python train.py --num_hidden_layers=11 --hidden_size=160 --num_attention_heads=2 --num_key_value_heads=2 --head_dim=64 --intermediate_size=512 --vocab_size=1534 --hidden_act="tanh_gelu" --norm="rmsnorm" --norm_place="pre" --norm_eps=1e-06 --positions="learned" --qk_norm=false --attn_scale=0.125 --bias="all" --tie_word_embeddings=true --parallel_block=false --init="uniform" --init_std_qkv=0.0371 --init_std_o=0.0 --init_std_up=0.0371 --init_std_down=0.0 --optimizer="adamw" --learning_rate=0.00174 --beta1=0.95 --beta2=0.98 --weight_decay=0.17 --lr_head=0.00663 --max_grad_norm=2.0 --warmup_steps=229 --schedule="wsd" --decay_fraction=0.603 --decay_shape="linear" --final_lr_fraction=0.0 --batch_tokens=32768 --max_seq_len=384 --doc_mask=true --train_tokens=194600000 --max_steps=5939 --dataset="wikipedia_en"
Each number is 50 + 12 x the weight over its row's rms, rounded and kept within 0 to 99. Layers, rows and columns count from 0. The size before them is the row's rms in percent of the matrix's.

# down: layer 8 MLP down (transposed), 512x160, rms 0.0752, rows 256-298, columns 0-79
# up: layer 8 MLP up, 512x160, rms 0.0783, rows 257-298, columns 0-79
down256 098:36 78 44 36 55 39 47 71 63 40 54 57 34 29 32 60 80 58 37 52 48 71 50 46 49 60 58 54 49 43 44 55 65 42 49 45 37 44 54 49 61 34 49 35 53 49 27 66 56 73 70 40 63 21 50 44 44 58 51 51 45 39 40 46 54 56 43 47 43 46 41 46 52 33 43 35 27 84 40 53
up257 080:55 46 39 60 70 26 55 40 66 26 49 44 57 37 60 51 72 29 42 53 65 25 40 62 31 58 68 72 43 45 59 59 47 62 39 52 53 50 38 38 55 53 39 41 54 51 44 30 55 64 49 59 40 33 50 51 42 43 64 72 48 54 54 56 58 37 51 39 43 36 51 41 54 64 36 52 48 48 37 54
down257 078:52 51 70 32 35 76 51 45 46 45 53 51 30 58 51 79 54 55 45 54 41 68 44 46 59 41 53 54 58 36 47 59 45 36 38 48 55 53 39 54 24 59 83 38 35 48 34 48 52 62 50 25 67 36 55 60 39 67 56 31 48 54 49 45 48 60 44 51 53 49 57 73 57 37 79 55 41 52 52 49
up258 104:59 44 41 51 51 72 22 59 57 41 38 45 28 54 47 69 28 41 49 47 48 47 52 69 39 71 45 41 49 64 69 48 40 33 53 34 83 50 31 47 48 44 73 48 24 49 42 63 45 45 34 54 31 28 59 59 44 22 66 57 63 67 55 69 56 47 35 33 54 29 61 37 44 57 45 35 42 57 50 57
down258 103:28 42 35 33 50 29 47 37 65 50 50 48 58 38 55 50 61 64 34 55 47 27 43 67 55 52 43 73 43 57 29 75 61 78 38 42 33 49 61 54 66 40 64 59 49 46 40 55 46 40 55 53 53 33 54 31 65 51 59 50 29 39 52 44 49 48 49 66 65 46 48 54 78 56 49 46 44 53 40 48
up259 103:47 67 50 60 54 82 44 54 54 43 50 44 59 54 48 59 73 54 61 63 50 57 45 58 62 53 49 60 34 44 48 54 41 53 65 38 38 66 34 62 52 48 30 43 36 39 52 29 46 55 29 48 58 50 60 35 22 45 39 57 48 39 53 40 51 35 50 53 48 44 40 40 47 62 40 66 27 50 49 57
down259 107:50 47 65 51 33 54 46 60 61 48 27 49 27 80 65 51 60 67 67 57 48 57 50 31 57 44 46 28 41 63 70 65 46 44 46 37 55 47 58 53 43 69 34 52 59 44 68 31 72 22 33 55 41 43 48 62 52 49 62 51 47 59 40 45 55 43 45 37 69 43 44 42 45 40 53 78 58 43 71 38
up260 109:32 47 30 15 68 42 66 38 55 44 52 55 37 46 52 44 61 55 37 37 34 55 41 43 26 57 65 38 59 30 35 60 37 39 57 40 45 72 45 62 31 42 69 64 47 40 41 34 36 41 57 27 53 42 80 62 42 33 53 60 45 75 54 59 51 47 47 50 38 52 42 60 56 38 52 45 50 47 79 62
down260 106:48 57 57 33 73 62 51 53 65 56 55 60 34 76 56 40 63 39 67 43 49 42 49 44 50 66 74 53 44 51 45 49 74 64 39 32 57 54 64 48 46 36 68 55 49 37 49 40 59 29 39 53 44 48 43 53 47 53 33 72 35 26 49 39 56 51 42 63 44 47 74 42 52 67 45 41 53 49 36 66
up261 095:59 40 28 52 77 58 61 44 43 49 66 56 44 61 29 53 51 43 37 60 70 62 22 45 39 40 28 68 47 63 59 58 36 29 32 34 49 27 47 74 48 46 43 37 50 63 50 51 53 36 55 56 68 54 79 45 39 43 21 49 49 64 65 50 42 58 68 39 61 48 61 61 60 62 45 78 66 48 44 78
down261 087:62 22 50 47 41 53 48 50 31 49 61 70 51 51 66 39 33 51 68 36 48 51 53 44 63 54 44 37 84 16 50 41 91 60 61 47 45 35 60 43 61 39 54 66 60 50 47 59 52 25 42 50 51 52 61 59 71 55 65 54 69 24 56 55 55 59 63 63 54 64 46 45 55 47 31 33 35 37 63 46
up262 092:72 51 23 46 58 41 51 58 65 34 32 15 66 52 43 51 33 52 56 28 50 47 56 48 58 60 38 68 30 46 67 64 45 45 32 40 48 79 51 45 49 55 69 54 40 49 41 40 74 27 54 55 49 49 67 43 49 28 51 59 64 72 28 65 42 44 53 36 28 32 61 55 64 54 37 65 31 51 47 42
down262 096:39 70 54 59 73 63 50 51 47 55 57 70 43 45 47 32 57 18 43 52 68 51 63 63 45 53 37 44 52 61 59 45 82 49 56 65 33 49 52 49 45 45 32 22 34 44 60 47 40 47 59 46 51 60 37 48 63 49 19 45 48 44 65 55 47 55 71 29 55 62 46 45 28 35 54 57 69 45 63 46
up263 102:58 43 45 56 65 29 69 67 82 45 44 63 74 38 26 61 52 66 51 35 55 51 50 51 49 64 50 51 49 67 40 50 51 49 59 37 50 34 66 68 40 37 63 58 59 64 51 36 69 66 62 36 53 40 46 38 52 38 35 58 62 52 46 56 54 37 71 71 56 34 59 44 56 70 68 54 48 41 71 54
down263 107:53 46 60 65 63 53 49 63 40 75 43 64 60 67 47 48 56 34 57 67 37 52 64 57 59 47 44 55 62 55 59 34 86 62 53 50 58 50 60 52 52 45 39 55 25 39 54 45 45 43 47 53 61 44 62 15 58 64 65 63 45 90 58 59 32 35 50 62 23 38 41 38 54 24 38 64 44 64 45 39
up264 100:35 58 39 57 35 45 33 53 56 42 55 44 44 51 30 34 61 61 62 54 58 50 43 45 65 68 56 56 34 51 39 55 42 53 51 47 65 81 44 44 50 37 51 63 52 40 36 48 16 50 58 50 47 51 57 35 49 48 36 48 32 53 35 59 50 64 59 62 75 33 57 56 52 72 57 46 34 58 51 56
down264 101:47 45 57 61 65 39 43 52 72 49 59 24 43 64 43 70 57 33 46 54 45 46 55 51 55 42 64 41 39 51 60 65 56 70 59 58 40 36 60 25 55 61 42 54 42 47 34 55 43 58 57 61 42 44 39 45 50 29 55 51 44 46 42 72 57 44 37 66 55 49 67 26 54 56 53 36 56 54 51 50
up265 107:32 44 38 48 71 42 50 66 63 49 56 26 72 50 46 73 53 41 49 58 46 54 52 33 24 69 72 55 33 43 50 61 41 66 41 51 49 64 69 67 38 53 51 58 34 58 34 35 64 35 55 56 55 67 54 27 56 39 47 50 46 51 35 51 52 31 61 50 58 40 57 54 79 34 50 65 45 39 69 38
down265 107:58 50 42 27 30 22 45 26 58 48 31 64 55 58 56 61 54 58 46 55 43 70 46 38 45 50 36 35 56 49 57 52 29 60 55 47 59 39 35 45 44 64 63 55 67 59 69 60 57 59 42 50 29 68 25 47 52 66 59 63 47 49 35 54 38 50 43 46 69 54 36 36 61 62 58 63 57 35 40 60
up266 122:55 43 62 24 38 59 49 52 36 43 42 48 45 50 32 53 48 62 60 25 77 37 45 61 48 75 36 66 54 59 61 56 38 33 65 40 49 32 46 74 54 61 63 58 38 63 58 33 50 54 66 51 44 70 53 53 58 38 41 44 54 58 48 48 63 53 72 49 53 36 48 34 38 47 46 64 48 79 43 77
down266 117:39 43 44 55 75 33 35 44 41 43 39 50 40 54 75 56 47 39 63 40 37 66 49 42 31 64 54 64 52 48 57 54 53 53 71 27 67 46 69 50 53 37 46 68 41 51 44 36 60 50 72 74 48 56 35 72 49 63 48 75 48 45 35 41 44 48 46 49 37 79 39 42 31 34 31 57 73 51 43 53
up267 089:50 56 39 31 49 48 49 67 57 50 72 58 52 54 51 46 55 67 46 45 70 54 34 58 48 64 73 78 58 50 41 52 50 61 47 31 54 57 71 51 47 41 58 51 39 77 47 47 35 37 53 25 50 50 68 38 42 63 40 59 63 70 55 34 36 62 73 36 47 44 54 42 51 60 51 50 55 36 55 52
down267 088:38 35 47 59 49 60 36 40 32 54 48 64 66 61 54 56 63 31 71 48 44 47 40 40 42 46 65 43 47 54 65 37 99 45 53 63 37 49 47 47 36 50 51 44 55 30 65 51 48 49 51 40 41 49 51 60 47 52 39 55 55 49 34 27 54 36 27 70 52 34 55 58 49 66 49 65 62 32 59 44
up268 090:52 50 42 40 51 54 68 45 47 57 47 29 58 61 29 70 27 54 26 61 72 42 59 51 65 38 38 57 59 28 36 49 40 45 45 62 55 46 58 53 51 45 75 57 29 65 63 47 51 46 69 47 46 56 71 45 60 49 34 51 50 55 33 49 47 46 55 60 45 45 51 58 61 68 60 60 71 48 59 66
down268 088:50 36 63 56 68 29 45 28 68 53 67 57 34 28 44 40 57 43 59 58 52 44 52 52 52 52 52 27 61 62 69 55 71 43 63 47 37 29 61 30 43 65 56 57 50 33 16 62 62 35 39 59 67 54 48 54 39 55 63 55 29 34 50 41 36 55 24 57 42 65 61 26 70 41 44 28 37 51 41 60
up269 103:51 49 41 47 49 55 37 48 57 49 56 70 37 51 44 53 48 49 62 46 53 29 57 47 61 60 42 74 44 26 48 54 43 29 60 32 49 64 53 65 35 64 54 60 37 60 62 57 58 44 50 47 48 30 48 52 41 19 52 49 66 46 52 49 41 53 48 53 39 59 64 48 47 56 69 68 51 44 53 35
down269 110:74 59 52 66 32 51 42 48 35 67 74 45 47 46 42 38 69 36 40 65 65 43 33 67 59 35 50 21 52 44 69 53 69 56 48 59 51 23 59 45 60 42 48 45 55 53 60 55 33 56 41 64 44 52 47 42 62 44 24 72 42 55 59 38 67 33 40 50 64 50 63 46 59 52 56 32 56 47 63 58
up270 076:45 51 43 55 43 36 31 54 57 40 55 54 59 47 47 47 62 54 46 66 36 62 68 62 61 62 56 54 44 52 48 43 50 49 57 45 47 21 51 78 47 75 53 67 53 54 64 44 62 40 63 35 47 64 51 60 38 67 32 46 50 63 59 55 59 59 40 49 61 64 40 53 54 61 44 31 44 46 46 43
down270 081:62 54 30 46 72 58 50 38 60 45 20 50 48 56 46 56 56 50 55 64 42 31 55 51 34 42 62 45 67 47 42 80 41 37 53 53 66 37 62 44 56 50 37 26 46 61 39 74 43 47 47 44 39 45 58 57 60 37 81 50 56 33 39 85 51 65 36 42 85 54 33 63 63 48 38 36 44 32 45 58
up271 101:30 43 43 62 52 50 15 59 66 34 53 41 23 59 38 53 36 67 57 29 58 60 13 45 48 35 41 75 44 50 45 74 35 64 53 29 50 55 58 42 48 54 68 49 24 69 43 59 50 48 54 51 60 38 57 32 47 48 46 71 42 64 58 54 38 54 57 52 37 73 44 71 50 49 46 54 29 60 45 57
down271 106:41 53 65 52 48 55 37 84 38 46 58 49 62 10 47 42 64 46 34 43 55 46 60 44 49 35 36 63 62 44 63 47 45 54 56 69 51 55 69 43 54 54 46 53 17 63 49 42 72 33 51 70 49 48 52 53 45 54 46 44 38 30 56 32 37 57 39 47 35 46 55 51 85 42 60 57 44 56 47 45
up272 112:57 66 36 61 68 40 43 50 51 48 48 48 55 63 57 46 65 48 57 39 64 66 39 58 39 65 49 39 53 37 47 55 43 45 37 61 53 56 40 45 45 37 41 53 51 72 38 35 41 68 62 45 48 45 72 78 24 36 42 52 43 67 43 61 55 48 37 34 51 46 49 55 24 35 40 59 55 58 42 83
down272 116:75 52 65 73 63 51 48 47 36 45 58 51 69 43 29 22 27 35 62 56 54 46 55 55 46 50 67 38 51 60 49 37 71 46 60 51 42 64 48 53 52 23 34 54 35 55 55 64 62 42 74 56 57 48 49 43 42 68 57 40 55 51 54 24 40 60 63 46 58 39 42 27 49 44 72 53 36 75 58 27
up273 094:57 64 49 37 57 43 56 48 54 30 20 44 50 38 38 44 58 53 50 31 70 47 48 42 56 42 62 62 32 44 42 46 47 43 66 60 44 59 56 58 24 55 42 51 54 47 37 52 79 63 74 50 57 63 46 35 50 60 70 83 53 45 59 48 43 37 42 46 68 32 48 59 54 63 55 57 35 63 52 47
down273 097:40 63 40 61 37 20 57 64 41 54 62 55 73 49 68 49 50 56 54 53 49 49 43 51 31 46 39 59 67 51 54 48 38 46 57 44 55 46 65 46 59 61 59 61 52 42 59 68 43 47 70 53 64 46 56 37 53 63 77 52 56 57 37 55 47 61 66 50 50 59 49 41 52 42 55 31 55 41 73 62
up274 106:50 40 47 55 33 60 54 67 69 25 52 49 56 74 27 55 55 71 44 34 47 44 53 65 63 46 46 68 39 52 41 55 43 56 48 77 58 65 29 57 53 46 64 59 57 71 48 53 30 61 64 32 68 59 53 53 38 63 44 59 76 37 43 55 46 59 79 46 54 53 50 47 51 36 59 49 69 45 47 72
down274 113:37 33 62 72 43 52 48 52 51 28 71 55 59 33 32 63 51 40 51 49 58 58 65 52 46 45 41 61 46 45 54 49 68 23 52 64 70 32 56 41 47 54 38 53 17 35 67 58 66 17 46 44 57 42 35 69 25 47 35 50 33 48 51 26 42 51 39 40 57 54 28 57 48 45 50 49 21 46 24 45
up275 091:40 56 35 53 63 61 57 51 28 60 50 28 52 47 68 41 46 78 25 67 50 52 69 58 59 42 54 60 44 54 44 72 54 62 58 43 45 35 61 54 48 21 69 50 70 62 50 52 35 47 58 34 27 48 52 43 35 36 28 78 53 49 53 40 58 45 56 51 51 37 63 63 54 56 63 61 71 38 55 63
down275 094:32 41 65 37 49 21 65 47 62 66 35 62 42 58 63 45 58 67 65 61 41 39 47 45 36 44 62 45 45 50 59 57 23 59 60 73 28 72 52 31 67 45 43 58 70 45 36 65 48 67 47 55 33 74 56 40 54 52 39 55 46 48 51 56 57 45 53 32 66 53 72 35 46 49 43 41 65 47 47 54
up276 106:60 29 44 30 35 60 40 43 54 54 34 22 43 42 47 51 53 40 43 30 57 71 38 46 29 43 65 48 45 39 56 47 42 34 49 58 42 74 44 71 33 64 47 58 46 34 62 48 38 41 52 47 58 71 62 48 36 55 47 39 74 38 54 63 48 35 56 22 52 56 46 66 50 60 36 49 45 61 48 50
down276 106:38 46 48 61 66 40 29 66 52 45 76 17 53 47 37 57 43 40 49 45 56 46 36 69 70 60 62 57 42 37 41 55 28 63 52 54 42 59 56 55 53 57 55 37 43 66 53 46 59 72 43 50 37 46 83 63 43 47 29 36 50 50 49 23 75 61 57 55 32 52 46 66 39 31 48 33 48 59 79 39
up277 109:33 19 55 56 41 54 42 52 43 41 53 62 36 50 44 54 35 43 43 59 44 59 47 76 63 65 45 44 45 48 71 54 38 41 62 53 53 59 69 54 39 73 69 47 28 51 68 27 50 38 52 54 41 44 58 44 40 31 49 33 69 32 47 54 61 43 45 64 68 46 54 67 45 50 33 61 56 55 65 37
down277 111:39 44 64 47 43 49 66 59 51 27 23 55 43 67 53 50 35 68 69 30 41 59 34 41 58 55 51 60 61 34 44 59 69 36 46 43 47 55 42 61 40 42 57 50 74 55 40 53 76 32 51 43 31 38 35 62 76 52 70 49 56 61 44 54 28 73 41 57 44 49 59 21 36 60 40 70 47 43 38 47
up278 094:44 70 31 61 51 49 57 63 57 47 39 41 49 51 45 53 23 58 48 66 66 56 24 50 33 50 67 38 45 40 76 63 32 71 56 50 51 45 60 57 44 53 62 38 56 50 21 51 43 48 66 60 72 40 75 53 54 26 40 49 51 75 35 62 53 41 52 55 56 61 44 65 33 42 46 56 60 44 64 28
down278 098:42 54 40 46 44 41 51 56 26 33 48 35 58 35 65 37 44 25 70 44 35 67 61 43 35 43 30 42 53 37 56 65 52 33 40 61 52 36 39 43 48 33 42 37 79 54 56 32 29 69 60 61 54 43 59 62 62 41 56 66 47 55 64 63 54 84 52 35 41 51 56 52 62 50 35 44 53 37 56 49
up279 109:52 51 39 41 65 26 50 70 45 39 51 61 47 56 35 52 52 70 35 42 57 50 59 34 36 36 42 47 53 42 39 60 39 40 54 44 44 30 52 47 29 23 51 41 60 59 42 52 58 68 64 44 40 49 64 28 57 38 52 64 52 51 62 69 52 54 38 64 48 51 52 55 38 51 40 59 42 51 71 65
down279 116:37 38 43 50 49 48 44 72 58 51 39 43 45 68 45 59 52 76 60 57 36 54 32 62 60 32 55 62 74 57 49 68 49 43 50 69 47 67 58 61 36 48 48 55 68 36 52 60 57 79 42 44 72 45 63 32 59 30 37 54 32 60 39 64 29 55 52 60 46 69 38 54 43 46 51 69 54 62 48 47
up280 073:52 29 51 30 39 50 80 40 51 35 58 61 71 44 57 71 25 57 43 51 64 46 54 51 62 57 43 40 38 71 64 57 37 52 29 51 40 45 67 57 32 54 56 58 45 56 55 71 52 49 50 37 46 55 62 55 43 35 34 58 53 47 52 77 41 63 53 43 45 55 62 45 58 48 57 52 58 51 28 64
down280 079:60 57 53 47 66 57 46 60 48 50 62 49 62 66 55 48 49 65 61 43 30 47 49 71 36 46 58 59 62 71 55 92 42 42 50 55 54 52 26 17 35 49 41 51 78 37 38 53 45 69 39 53 72 45 45 53 31 37 68 37 39 73 34 44 65 62 51 64 69 49 50 62 35 63 55 53 33 49 72 36
up281 104:54 67 61 31 54 47 39 64 51 36 49 45 47 43 25 49 59 43 52 38 51 53 43 58 64 51 60 55 51 41 25 49 48 38 80 47 26 89 41 69 43 29 59 48 43 45 18 51 60 37 53 49 45 37 39 36 29 40 60 49 51 55 33 46 60 26 53 42 59 53 41 45 32 43 39 65 38 60 41 69
down281 100:40 54 63 31 50 53 72 35 47 70 36 43 38 37 67 46 48 65 49 44 52 56 51 31 46 44 32 52 63 51 46 45 44 44 52 33 55 44 42 50 55 64 63 63 50 49 35 29 65 63 51 45 58 79 53 68 49 49 57 53 26 60 34 61 50 60 46 56 64 34 63 51 51 30 49 36 37 55 69 28
up282 114:66 25 64 34 44 59 65 54 64 50 49 37 38 70 19 32 32 52 43 46 64 54 48 63 45 45 60 60 43 48 62 52 43 34 56 49 58 73 55 48 30 36 59 55 74 33 42 35 35 52 53 47 70 64 41 40 32 66 29 50 55 58 52 65 59 51 44 36 51 43 51 30 56 48 39 48 54 65 50 36
down282 119:64 63 48 61 51 69 38 73 63 51 24 46 56 72 51 64 45 84 57 66 47 31 57 41 31 31 42 35 31 64 50 27 52 67 49 53 68 51 61 18 27 66 63 42 58 43 34 47 59 42 55 53 59 55 61 52 62 52 73 57 47 40 63 51 44 62 61 48 59 47 63 56 53 48 58 46 65 58 64 56
up283 100:51 33 39 63 71 48 62 66 46 45 50 57 64 48 31 64 51 66 41 39 63 40 72 51 46 60 54 44 59 70 44 47 45 41 47 34 66 65 54 55 21 32 64 53 66 49 31 41 48 53 48 48 16 33 46 48 46 35 73 51 68 60 31 61 70 52 37 68 58 54 54 45 27 55 62 44 28 47 46 54
down283 102:41 75 40 55 61 49 53 44 55 49 47 49 54 39 46 30 31 33 63 58 32 39 39 52 45 32 53 51 57 34 60 52 49 35 40 61 49 32 47 45 44 49 36 67 67 35 57 55 68 60 67 74 46 48 58 50 45 30 37 32 48 49 45 81 40 57 56 63 70 44 26 58 73 65 40 60 53 42 45 38
up284 107:48 66 37 17 23 36 60 45 65 43 33 57 60 54 36 49 44 47 23 65 53 59 51 52 42 56 53 40 51 26 64 65 40 50 59 58 69 49 43 51 60 73 56 57 37 35 38 37 56 56 59 38 58 52 64 54 38 54 50 58 38 46 57 58 57 43 55 52 65 26 47 49 58 33 32 56 51 61 66 62
down284 115:51 36 61 54 52 51 41 54 42 66 51 54 39 63 48 73 65 31 45 44 61 47 41 50 56 63 52 67 21 57 73 35 52 48 80 76 42 45 64 49 38 63 70 48 69 48 50 40 34 43 56 61 37 38 53 57 50 59 52 67 49 42 36 32 58 54 51 38 42 58 59 31 39 66 43 46 77 55 62 48
up285 091:47 41 74 36 66 32 47 49 63 36 59 68 55 54 35 52 62 45 39 53 67 62 28 73 50 41 52 69 57 28 56 42 36 59 50 45 42 54 24 40 44 54 33 45 45 53 54 74 53 59 84 52 37 56 42 63 28 59 47 65 65 44 74 51 78 48 46 47 58 42 68 49 67 43 68 61 26 74 40 56
down285 093:56 32 50 25 31 44 39 47 45 63 47 41 65 53 46 31 34 36 64 48 40 60 56 58 67 47 51 69 33 46 46 57 44 65 33 53 37 64 43 51 44 61 63 42 56 32 47 44 47 59 28 39 55 45 40 36 57 63 38 31 46 74 16 45 57 60 65 41 46 55 47 58 42 63 31 46 58 28 64 47
up286 113:32 34 47 35 63 35 60 39 53 49 45 26 46 54 63 71 40 41 04 56 60 61 66 67 39 61 67 46 39 48 63 54 43 39 38 59 57 56 72 44 63 40 50 59 54 37 39 41 39 44 55 55 57 32 64 70 59 45 69 45 55 65 44 72 66 44 59 36 62 50 66 61 56 40 62 50 32 49 58 55
down286 114:56 53 49 77 58 40 57 36 45 67 39 22 54 16 47 48 50 62 56 49 49 43 33 42 71 48 58 43 55 48 59 59 21 57 47 34 58 41 27 47 26 50 45 32 50 24 47 41 54 39 55 25 46 58 30 49 50 36 25 40 37 46 53 59 33 62 57 49 51 28 58 48 51 50 66 52 49 48 45 55
up287 104:50 70 56 29 46 28 53 55 54 42 50 39 44 66 51 42 41 48 43 59 33 70 75 52 54 60 58 50 28 53 55 47 49 49 33 56 52 60 41 50 50 46 32 70 41 64 41 44 48 51 49 39 48 38 44 65 44 31 38 38 48 58 51 65 47 34 56 60 69 59 63 45 43 61 54 45 40 62 63 40
down287 097:39 44 53 35 62 62 43 55 25 37 61 55 55 49 49 68 59 45 29 68 60 21 42 41 45 55 49 51 60 33 60 46 04 35 52 42 62 68 53 51 63 63 56 57 53 62 44 43 59 62 68 45 57 50 41 44 39 70 37 35 53 59 66 62 14 62 39 38 54 36 73 58 46 31 69 55 54 48 36 24
up288 104:52 28 61 48 48 56 47 56 63 46 54 33 30 52 50 63 54 56 51 34 56 56 42 54 56 55 38 67 53 64 54 56 41 47 45 34 45 37 55 54 46 41 50 51 52 44 56 46 50 33 75 31 55 17 52 78 48 43 36 51 59 56 39 46 59 26 76 74 45 44 45 63 59 57 53 63 51 55 67 47
down288 097:43 43 54 55 45 50 65 43 32 37 39 57 55 36 38 59 44 42 50 40 75 78 45 72 57 50 41 55 33 47 45 53 48 52 49 71 55 35 61 44 45 39 26 58 72 59 61 38 64 73 44 45 47 47 46 58 53 75 54 27 42 61 51 39 36 57 60 41 41 33 75 63 36 43 52 59 52 43 36 54
up289 091:48 34 47 60 40 37 51 44 67 49 40 58 65 57 56 50 52 43 24 73 58 44 53 50 39 62 46 75 36 51 70 53 41 32 56 53 70 47 46 71 57 44 65 50 41 67 58 62 59 41 50 62 51 73 67 40 52 47 56 51 56 64 53 42 61 50 46 41 43 21 42 57 87 52 49 59 51 59 29 57
down289 082:38 26 29 59 51 56 57 58 50 54 44 32 46 63 51 67 39 71 62 44 33 58 71 61 49 55 52 63 49 60 55 67 46 67 69 41 50 58 51 51 31 29 45 53 74 76 35 51 47 50 51 69 64 28 34 49 71 46 50 47 54 52 49 63 49 49 52 49 51 42 47 39 47 48 50 67 44 52 50 35
up290 100:52 49 61 46 49 50 41 45 56 49 33 53 43 38 58 60 44 51 45 47 75 62 67 59 57 42 31 62 55 40 25 69 46 64 39 32 51 34 58 48 30 68 54 59 56 60 38 62 40 43 60 17 59 55 48 47 48 45 34 65 60 46 76 40 70 37 48 51 53 35 47 60 53 51 62 52 44 54 40 47
down290 093:51 42 48 34 40 49 41 52 33 64 49 39 49 57 61 48 68 44 60 44 48 24 40 62 51 51 62 55 67 39 52 69 58 38 57 64 72 35 42 63 62 65 59 40 69 68 42 45 48 62 63 53 51 49 50 68 45 36 53 38 52 46 28 50 46 43 44 34 23 47 26 29 38 56 38 49 50 62 38 49
up291 092:31 68 19 21 68 70 32 60 45 54 46 35 41 46 54 58 64 48 34 48 70 42 41 60 56 53 34 36 30 35 40 58 36 43 50 59 40 66 41 64 28 46 54 50 50 44 45 54 46 48 58 52 78 42 71 48 51 36 53 52 53 57 61 43 53 57 49 52 66 45 38 51 49 43 36 66 44 32 41 41
down291 090:58 45 65 60 60 59 62 49 59 27 49 63 67 54 34 61 23 32 70 53 53 64 61 50 52 38 49 37 64 59 48 45 83 42 67 44 37 55 46 37 48 42 55 68 57 40 51 49 38 51 52 53 53 57 50 51 60 63 38 63 74 69 54 54 54 55 43 36 31 61 46 49 52 58 47 51 51 42 64 61
up292 111:50 34 58 44 50 58 52 53 61 34 56 40 46 76 53 53 54 84 44 45 62 45 47 45 51 40 62 39 39 33 59 47 36 62 34 49 58 55 39 45 44 37 66 59 63 33 28 40 40 54 79 47 50 40 56 30 57 42 61 46 53 58 45 55 60 35 57 72 30 34 38 54 50 66 55 65 51 47 51 47
down292 118:40 52 39 39 42 32 42 40 42 61 58 37 16 49 63 47 54 33 52 66 42 46 40 61 69 59 33 43 64 54 55 62 33 44 49 47 57 47 49 61 46 53 32 57 50 53 66 67 43 61 27 45 44 50 52 21 40 36 22 45 64 48 66 38 31 51 54 56 71 51 44 70 44 41 48 27 31 61 41 64
up293 103:50 55 41 35 53 57 57 52 42 44 59 22 56 52 39 23 43 72 48 73 61 50 37 51 49 57 46 58 36 32 44 42 51 48 59 43 51 48 40 57 33 55 51 48 22 58 54 43 62 54 53 40 63 48 44 47 34 53 42 55 86 38 45 55 51 44 68 57 55 30 59 74 50 53 63 55 54 67 68 67
down293 106:58 40 43 35 42 56 38 46 60 46 52 51 35 54 46 40 73 56 38 44 53 41 48 58 51 60 58 64 40 52 56 29 80 42 44 37 55 34 45 49 37 57 42 50 36 50 39 52 70 49 43 24 72 45 63 47 32 30 24 52 61 64 55 71 69 52 54 48 43 45 54 68 55 58 48 68 51 43 34 55
up294 094:53 49 61 60 60 37 75 51 61 43 45 55 36 49 40 61 29 46 45 58 55 52 51 48 56 28 43 53 43 60 59 47 40 62 50 32 52 46 55 61 36 49 47 66 54 55 46 59 42 40 52 32 57 37 77 69 51 31 46 61 63 48 47 62 44 38 50 44 34 61 49 50 39 65 55 46 36 41 52 51
down294 093:51 53 46 30 42 81 38 57 40 37 60 45 41 67 54 63 57 51 45 56 36 46 59 42 27 29 53 62 62 44 62 71 45 71 47 55 48 35 45 60 53 54 48 46 56 46 40 67 57 51 70 61 62 60 50 41 61 52 60 50 45 54 46 48 55 54 54 47 45 62 55 50 61 45 57 44 39 45 54 48
up295 106:47 37 50 37 58 42 39 43 54 44 64 25 42 52 39 50 57 51 51 48 34 62 34 44 35 56 41 31 50 58 37 41 46 17 64 42 44 48 36 71 49 58 62 37 43 54 59 41 57 26 43 47 65 46 37 59 46 41 61 55 57 63 49 74 66 49 72 42 71 57 19 41 31 48 37 34 42 51 50 50
down295 110:39 30 47 44 53 50 63 45 56 52 30 49 35 59 36 28 75 86 55 50 35 43 39 49 54 62 53 45 72 40 48 58 71 68 39 50 68 55 75 55 47 52 66 52 44 72 47 37 61 54 53 56 57 51 40 59 40 45 20 39 51 42 46 52 36 56 44 49 43 64 36 65 56 42 50 63 44 67 65 44
up296 093:53 29 41 65 61 54 21 40 59 35 35 30 53 64 48 36 42 62 48 59 66 49 40 39 56 44 46 58 40 43 64 54 47 41 46 48 44 67 24 58 27 48 70 44 54 43 45 08 73 36 50 59 58 44 48 36 70 37 57 45 36 63 54 55 62 45 46 46 46 62 39 36 57 69 49 66 36 54 47 48
down296 100:52 50 34 40 53 51 41 75 44 68 55 54 54 32 64 50 50 37 51 42 54 49 35 50 45 65 32 59 53 33 26 70 46 41 68 57 44 34 67 57 61 46 52 39 51 50 60 63 66 35 68 15 74 34 75 40 53 51 53 50 57 58 49 52 48 51 47 30 37 40 59 34 51 57 53 44 52 52 45 56
up297 103:34 54 47 17 63 57 49 74 65 43 25 49 67 56 63 63 47 44 50 59 63 67 47 66 51 55 70 34 38 45 66 64 44 43 61 64 59 38 32 37 59 53 49 41 54 38 23 34 32 73 49 49 43 47 56 62 49 29 69 59 55 55 41 85 65 53 60 62 38 35 55 39 50 45 48 61 58 52 49 45
down297 103:47 48 40 67 64 46 53 47 39 47 66 50 65 35 47 52 44 67 60 30 58 53 43 63 57 71 32 45 34 52 35 54 41 44 45 48 53 53 54 74 57 41 39 67 32 52 59 60 37 41 53 29 44 53 48 54 51 62 50 52 41 62 47 51 69 51 66 55 36 39 49 55 64 74 39 66 52 40 62 55
up298 088:09 51 32 45 48 63 47 54 34 51 46 59 48 40 60 41 57 36 38 44 65 29 48 43 30 57 39 62 38 53 36 66 43 35 57 37 46 47 57 59 75 37 34 70 62 23 49 48 43 78 51 32 69 32 54 54 41 34 47 49 47 70 52 56 69 46 48 54 46 46 59 74 51 48 49 67 41 22 44 68
down298 083:50 62 59 37 34 44 63 55 49 55 48 61 45 55 44 53 32 48 49 42 40 54 69 25 44 24 40 39 54 35 51 58 46 48 46 63 45 47 51 56 36 56 22 44 76 30 23 51 66 72 26 46 64 73 59 46 60 47 65 42 48 49 39 21 58 51 45 53 41 48 47 47 35 48 69 65 44 54 44 52